Each number is 200 + 30 x the weight over its row's rms, rounded and kept within 0 to 999. Layers, rows and columns count from 0. The size before them is the row's rms in percent of the matrix's.

# up: layer 9 MLP up, 256x64, rms 0.127, rows 212-228, columns 0-63
# down: layer 9 MLP down (transposed), 256x64, rms 0.0911, rows 212-227, columns 0-63
# gate: layer 9 MLP gate, 256x64, rms 0.132, rows 213-228, columns 0-63
up212,107,183,152,243,183,203,202,139,231,232,249,197,217,187,226,240,190,217,185,214,191,186,198,218,204,210,211,222,171,186,161,206,166,126,191,185,140,215,245,231,212,165,266,217,183,221,184,170,220,171,246,198,218,282,195,168,179,239,193,202,208,181,161,199,204
down212,097,184,170,140,170,249,236,218,196,191,216,223,208,178,236,173,184,165,230,213,204,185,209,245,238,170,197,268,246,179,201,224,237,202,172,240,193,223,208,203,220,172,188,164,182,203,203,177,186,182,242,198,208,240,165,238,182,226,181,186,194,211,263,104,216
gate213,103,201,191,182,205,155,250,235,201,175,252,211,204,200,196,232,190,253,199,233,204,257,149,189,212,139,227,181,174,217,149,200,215,246,245,183,185,142,210,186,210,194,167,200,167,212,167,205,227,187,210,247,206,241,224,175,145,223,198,180,204,242,248,243,181
up213,108,161,226,165,220,222,250,207,196,154,175,231,184,256,195,201,192,248,219,140,221,222,209,183,182,169,181,219,219,218,183,189,222,243,197,245,161,144,170,220,218,243,189,203,120,201,247,197,216,190,216,240,134,201,215,170,238,222,232,189,196,224,208,212,208
down213,101,225,196,178,174,188,203,205,241,203,227,214,200,187,247,151,211,184,215,185,169,179,177,208,216,207,234,236,230,174,179,218,186,171,147,179,193,241,252,198,192,200,169,164,214,172,184,155,151,185,245,193,245,205,227,210,223,158,135,200,205,148,117,246,181
gate214,101,164,199,194,179,225,218,195,240,172,198,225,227,239,192,202,188,218,175,206,135,193,170,179,245,245,173,252,171,213,197,247,127,215,199,186,220,239,190,176,112,193,224,181,229,226,223,199,190,234,262,201,163,228,198,195,203,229,199,221,241,211,220,239,224
up214,110,233,212,195,212,203,170,220,262,229,215,229,243,186,179,211,206,164,252,173,190,177,256,226,185,233,199,221,202,209,167,236,168,178,175,161,235,176,160,166,220,197,190,196,247,173,171,179,195,263,166,199,221,261,194,210,139,264,212,199,223,188,198,158,180
down214,111,172,215,162,138,210,201,210,167,192,191,217,226,218,233,227,175,212,196,212,221,171,175,168,195,178,267,200,255,224,222,205,184,222,245,257,220,182,236,244,161,185,214,183,165,173,224,218,231,187,176,125,185,184,195,200,210,166,145,203,148,206,168,186,254
gate215,105,210,242,160,188,208,208,210,220,237,159,174,251,200,245,221,225,223,205,219,211,141,217,233,182,192,189,202,219,164,194,190,229,162,170,205,159,189,231,242,150,238,230,216,222,161,195,225,191,206,238,197,168,234,208,153,193,167,194,195,229,231,155,239,114
up215,105,217,208,200,220,144,235,218,234,222,247,161,202,210,213,221,187,191,181,175,193,181,190,175,174,221,177,222,169,252,197,215,230,202,245,170,252,175,191,190,274,176,163,243,150,204,215,204,191,168,140,238,214,156,194,175,250,159,181,240,197,237,234,181,218
down215,099,232,194,193,175,174,203,253,109,189,183,169,209,176,186,186,201,195,247,236,175,181,275,187,217,228,200,221,189,189,193,151,204,234,202,211,198,184,194,209,240,193,211,139,267,214,192,181,199,169,133,201,197,190,162,221,182,232,220,244,156,203,191,161,191
gate216,090,144,216,172,199,235,230,237,213,155,225,220,203,181,185,218,177,201,142,217,187,216,147,120,201,224,216,239,230,185,181,222,199,212,213,233,206,241,202,168,203,229,220,254,208,163,226,179,166,186,231,164,177,145,195,154,212,191,135,202,184,206,201,227,154
up216,092,202,205,220,222,207,227,252,129,238,207,160,169,247,245,152,190,180,214,158,209,210,235,170,191,232,133,272,231,210,216,200,216,204,196,218,238,206,166,216,215,184,157,184,175,233,191,184,181,201,155,223,198,214,207,197,179,178,193,204,149,219,232,133,200
down216,101,219,190,195,168,256,206,198,223,145,206,208,212,135,152,210,231,219,188,257,183,145,158,191,163,188,234,187,207,165,204,160,190,223,249,172,182,173,242,203,175,199,236,169,259,153,244,220,227,181,230,186,195,201,217,158,251,210,214,207,178,180,187,220,176
gate217,106,204,217,192,227,169,204,212,194,239,234,196,178,199,192,203,205,229,155,186,211,231,234,153,155,105,157,216,216,229,213,190,153,179,174,158,216,184,216,224,212,237,174,238,170,169,185,185,216,167,205,155,143,176,173,204,234,163,180,232,131,208,209,217,219
up217,092,166,212,198,143,250,161,164,186,260,174,161,178,140,204,183,159,235,236,189,192,208,178,175,171,214,229,153,175,207,178,259,208,183,185,190,171,176,158,223,155,210,221,167,190,200,190,204,227,231,241,234,187,219,151,225,176,231,226,231,179,177,230,170,223
down217,105,197,176,219,184,160,229,190,226,231,212,170,223,177,230,166,228,193,192,185,163,209,244,172,220,191,202,228,214,188,228,168,229,148,203,142,201,187,249,239,247,220,208,246,145,165,196,219,125,172,198,235,191,164,176,201,156,227,196,226,207,188,210,275,196
gate218,109,190,208,266,188,215,165,219,210,238,201,195,139,233,169,172,197,190,172,300,177,241,214,211,189,166,238,207,186,196,174,200,184,177,194,188,204,197,176,201,162,200,169,231,140,215,249,181,231,192,202,155,242,201,215,205,218,174,184,177,174,270,195,229,233
up218,091,157,164,244,201,212,185,212,208,260,164,269,181,181,229,237,143,175,206,242,219,162,208,194,181,178,222,218,151,196,204,196,198,197,182,191,214,191,223,165,278,175,188,213,195,164,203,216,249,177,191,166,176,227,198,165,186,210,137,203,238,247,171,222,225
down218,109,239,178,206,236,213,164,221,146,218,208,172,223,170,216,213,206,249,268,185,229,172,224,192,215,175,207,220,168,186,217,227,210,206,270,164,158,220,233,196,182,223,192,234,237,263,272,209,167,203,216,219,237,189,196,276,192,194,226,201,199,205,191,183,231
gate219,096,256,168,185,193,241,150,180,214,111,169,184,185,217,220,212,165,190,239,181,159,179,206,252,149,218,219,219,261,152,216,209,177,172,214,196,236,199,198,193,172,229,179,173,194,232,167,195,196,218,168,244,188,174,128,205,183,162,183,181,203,208,204,213,219
up219,092,179,255,193,244,215,141,158,251,143,188,176,168,157,167,240,172,187,188,197,201,190,183,231,181,230,183,216,199,212,184,198,195,154,210,201,163,214,227,186,192,193,152,207,176,139,214,170,204,181,204,200,196,300,186,217,238,199,184,220,224,219,210,258,191
down219,100,222,154,170,217,176,220,253,176,244,208,212,216,206,227,192,184,181,204,157,209,154,166,234,211,188,259,227,234,189,181,210,162,165,188,247,182,205,249,217,163,178,189,157,218,247,230,190,146,173,202,226,194,148,168,211,193,234,158,214,188,268,224,221,181
gate220,094,170,187,185,252,178,231,176,122,214,206,255,210,198,169,172,246,150,208,195,188,183,151,234,184,199,157,195,265,208,199,222,228,181,163,174,168,208,158,201,199,211,260,204,179,197,212,185,181,157,197,234,165,210,192,228,187,181,191,278,191,220,190,191,234
up220,102,203,125,165,197,159,247,175,158,188,225,215,181,237,189,190,257,190,209,181,187,167,169,192,157,239,194,171,235,231,124,235,182,178,234,182,244,198,211,186,181,235,189,167,196,226,193,236,166,176,189,227,199,206,203,192,222,195,251,159,219,218,146,166,185
down220,101,230,172,212,209,185,234,165,206,214,181,205,183,179,196,137,243,163,238,203,179,195,216,198,160,191,236,208,240,211,157,142,177,189,210,214,194,252,232,178,175,198,144,174,174,187,206,201,235,189,167,190,230,170,184,242,256,180,205,203,258,232,179,280,228
gate221,102,207,211,166,213,175,163,197,147,165,242,158,176,194,181,144,194,165,177,185,217,227,164,191,182,165,216,221,201,264,184,232,198,239,204,225,166,263,168,236,202,229,238,205,212,207,252,165,197,162,200,258,194,177,215,182,187,199,199,119,211,185,200,234,187
up221,094,225,208,161,186,154,216,222,222,207,216,196,208,189,182,172,211,233,155,212,141,198,220,202,221,231,266,220,234,215,154,205,204,215,191,157,245,199,141,282,228,187,230,234,254,141,204,195,181,200,185,213,162,191,236,225,215,176,204,155,169,199,231,183,216
down221,096,181,213,244,171,184,185,230,179,153,158,276,179,152,242,217,219,184,235,196,201,212,202,235,219,213,225,239,198,206,194,181,226,220,179,178,168,182,179,266,176,220,210,219,207,249,184,207,170,245,240,138,216,213,205,226,187,231,149,163,208,205,257,193,166
gate222,106,186,184,227,173,186,207,179,188,148,206,187,216,202,180,253,172,167,158,189,144,267,169,239,211,227,168,230,171,235,221,175,232,225,181,191,126,218,222,198,213,185,212,234,199,210,222,216,202,239,166,206,199,204,234,195,148,135,155,205,236,195,227,173,154
up222,101,202,177,208,192,156,209,198,193,174,258,235,273,219,195,209,227,172,176,164,219,207,192,235,245,186,175,193,206,231,232,184,196,191,219,217,182,240,252,141,209,142,172,202,181,226,185,220,208,220,149,213,257,208,222,177,164,214,235,194,231,230,281,205,186
down222,101,233,198,213,195,250,208,188,191,217,217,162,124,184,210,157,149,210,188,240,169,234,155,179,207,201,238,186,178,212,219,160,208,129,189,159,218,186,183,184,212,213,251,184,188,202,200,192,188,209,277,188,168,221,190,148,220,211,153,206,227,191,163,253,225
gate223,094,212,169,246,223,198,211,273,197,221,237,149,196,218,250,226,234,205,193,243,194,203,215,157,243,226,142,211,186,195,184,217,178,177,237,168,197,218,166,222,173,189,184,208,198,188,204,202,251,192,137,196,176,233,162,229,191,229,166,185,175,224,181,196,115
up223,102,185,198,202,225,166,186,144,243,214,180,194,149,251,200,184,217,239,234,137,244,172,186,220,197,223,229,195,195,186,189,215,195,250,256,241,206,194,166,162,215,203,169,249,154,179,215,220,220,181,196,241,256,231,233,158,162,180,186,232,226,199,191,245,193
down223,092,255,178,183,222,180,249,225,199,176,283,220,154,214,193,143,235,223,170,216,230,241,217,210,229,193,243,175,192,193,209,214,202,181,196,232,249,234,202,168,203,132,186,186,225,230,188,160,232,217,188,214,187,219,220,138,232,215,245,199,227,245,196,196,190
gate224,094,181,186,212,174,183,237,188,163,225,220,256,194,171,200,227,203,214,127,198,201,176,210,166,238,135,202,197,202,182,160,145,232,187,221,215,180,228,206,196,218,177,220,200,218,188,216,184,216,232,218,211,170,216,180,199,247,248,214,201,272,232,286,220,242
up224,103,207,174,160,202,186,121,260,195,184,213,196,210,131,194,187,201,206,254,242,192,195,223,211,175,199,209,217,187,213,200,194,177,189,162,196,168,230,185,226,200,245,212,187,233,203,239,147,142,231,185,165,248,175,153,228,222,205,215,221,230,163,136,203,171
down224,099,214,192,203,196,178,153,174,160,223,143,182,172,201,230,215,194,198,216,223,265,238,201,196,238,198,211,186,192,191,147,183,224,181,232,245,226,176,245,156,178,185,203,159,213,159,187,204,204,208,180,271,192,188,225,176,250,153,216,201,252,216,259,168,242
gate225,101,155,209,163,181,240,184,182,180,201,234,140,186,174,233,224,180,180,195,212,174,135,185,263,204,203,182,239,251,243,189,208,200,167,246,172,220,200,203,146,179,246,175,193,228,228,177,155,233,230,202,230,240,194,156,186,233,187,191,163,181,152,212,224,196
up225,104,233,197,178,238,245,165,189,216,234,201,182,196,192,194,151,210,198,176,160,222,230,227,170,186,158,201,208,226,244,214,126,192,142,241,259,196,162,266,213,219,216,169,229,195,147,177,203,198,199,161,218,184,206,191,209,201,196,271,222,218,229,213,228,168
down225,107,189,155,210,206,132,273,184,243,202,262,217,202,184,199,175,217,200,201,119,165,214,188,167,199,225,221,179,151,224,170,228,170,201,153,177,218,238,197,190,243,217,177,191,178,197,181,250,256,210,241,223,210,195,191,196,171,190,173,221,179,165,228,179,182
gate226,101,141,223,239,224,172,161,198,184,236,196,198,246,258,189,203,185,183,146,173,238,266,199,177,212,239,156,215,206,211,240,229,160,183,249,210,143,186,176,262,219,206,203,243,215,181,243,189,252,201,187,199,186,218,195,190,210,201,196,237,168,233,200,189,173
up226,088,214,224,237,282,221,202,209,223,264,223,193,192,206,193,201,260,274,250,219,217,188,205,181,256,201,187,172,208,198,206,172,156,190,186,172,234,185,260,205,165,198,203,207,180,193,220,213,237,217,198,243,232,207,243,192,279,207,219,201,201,205,227,184,223
down226,097,120,190,168,183,199,183,194,272,217,201,164,222,198,166,192,189,211,157,251,162,186,180,210,249,186,204,265,186,198,199,202,195,162,249,229,226,170,128,211,205,217,193,229,205,216,181,158,198,171,185,197,259,209,229,167,246,209,206,189,157,208,233,198,200
gate227,089,162,173,226,188,195,172,244,165,213,188,261,213,205,195,178,232,233,243,167,173,221,221,198,151,224,193,178,190,174,154,196,227,281,175,181,175,169,240,220,166,227,230,170,238,202,178,169,268,200,204,207,192,206,207,156,220,183,196,170,251,226,248,220,197
up227,090,204,132,190,160,191,183,196,208,194,173,179,205,214,212,186,199,262,215,207,194,234,187,182,255,225,259,180,242,149,165,217,250,217,198,203,140,185,175,219,146,215,196,193,158,207,201,162,203,151,224,249,243,204,231,247,215,246,181,165,220,210,185,209,175
down227,087,184,199,225,157,180,170,144,208,250,211,225,175,214,209,189,147,190,237,184,168,213,194,240,219,230,181,174,209,195,166,210,210,124,170,225,121,228,204,253,149,207,226,167,233,217,185,174,183,220,193,187,198,211,190,208,153,169,195,224,210,215,148,214,145
gate228,107,199,205,181,157,151,169,209,225,216,219,218,180,171,207,282,227,177,211,187,217,195,152,204,151,245,204,220,222,220,200,175,180,194,218,144,216,204,151,175,173,224,198,210,235,222,201,139,188,197,204,198,181,181,254,245,122,174,189,207,233,198,153,239,194
up228,096,180,176,195,197,244,205,260,205,153,174,209,194,225,239,191,218,236,181,215,181,185,242,172,190,202,191,146,210,237,174,224,233,172,224,232,206,202,188,211,204,222,300,144,215,177,212,194,170,197,241,186,256,151,200,190,196,226,243,210,183,203,246,151,222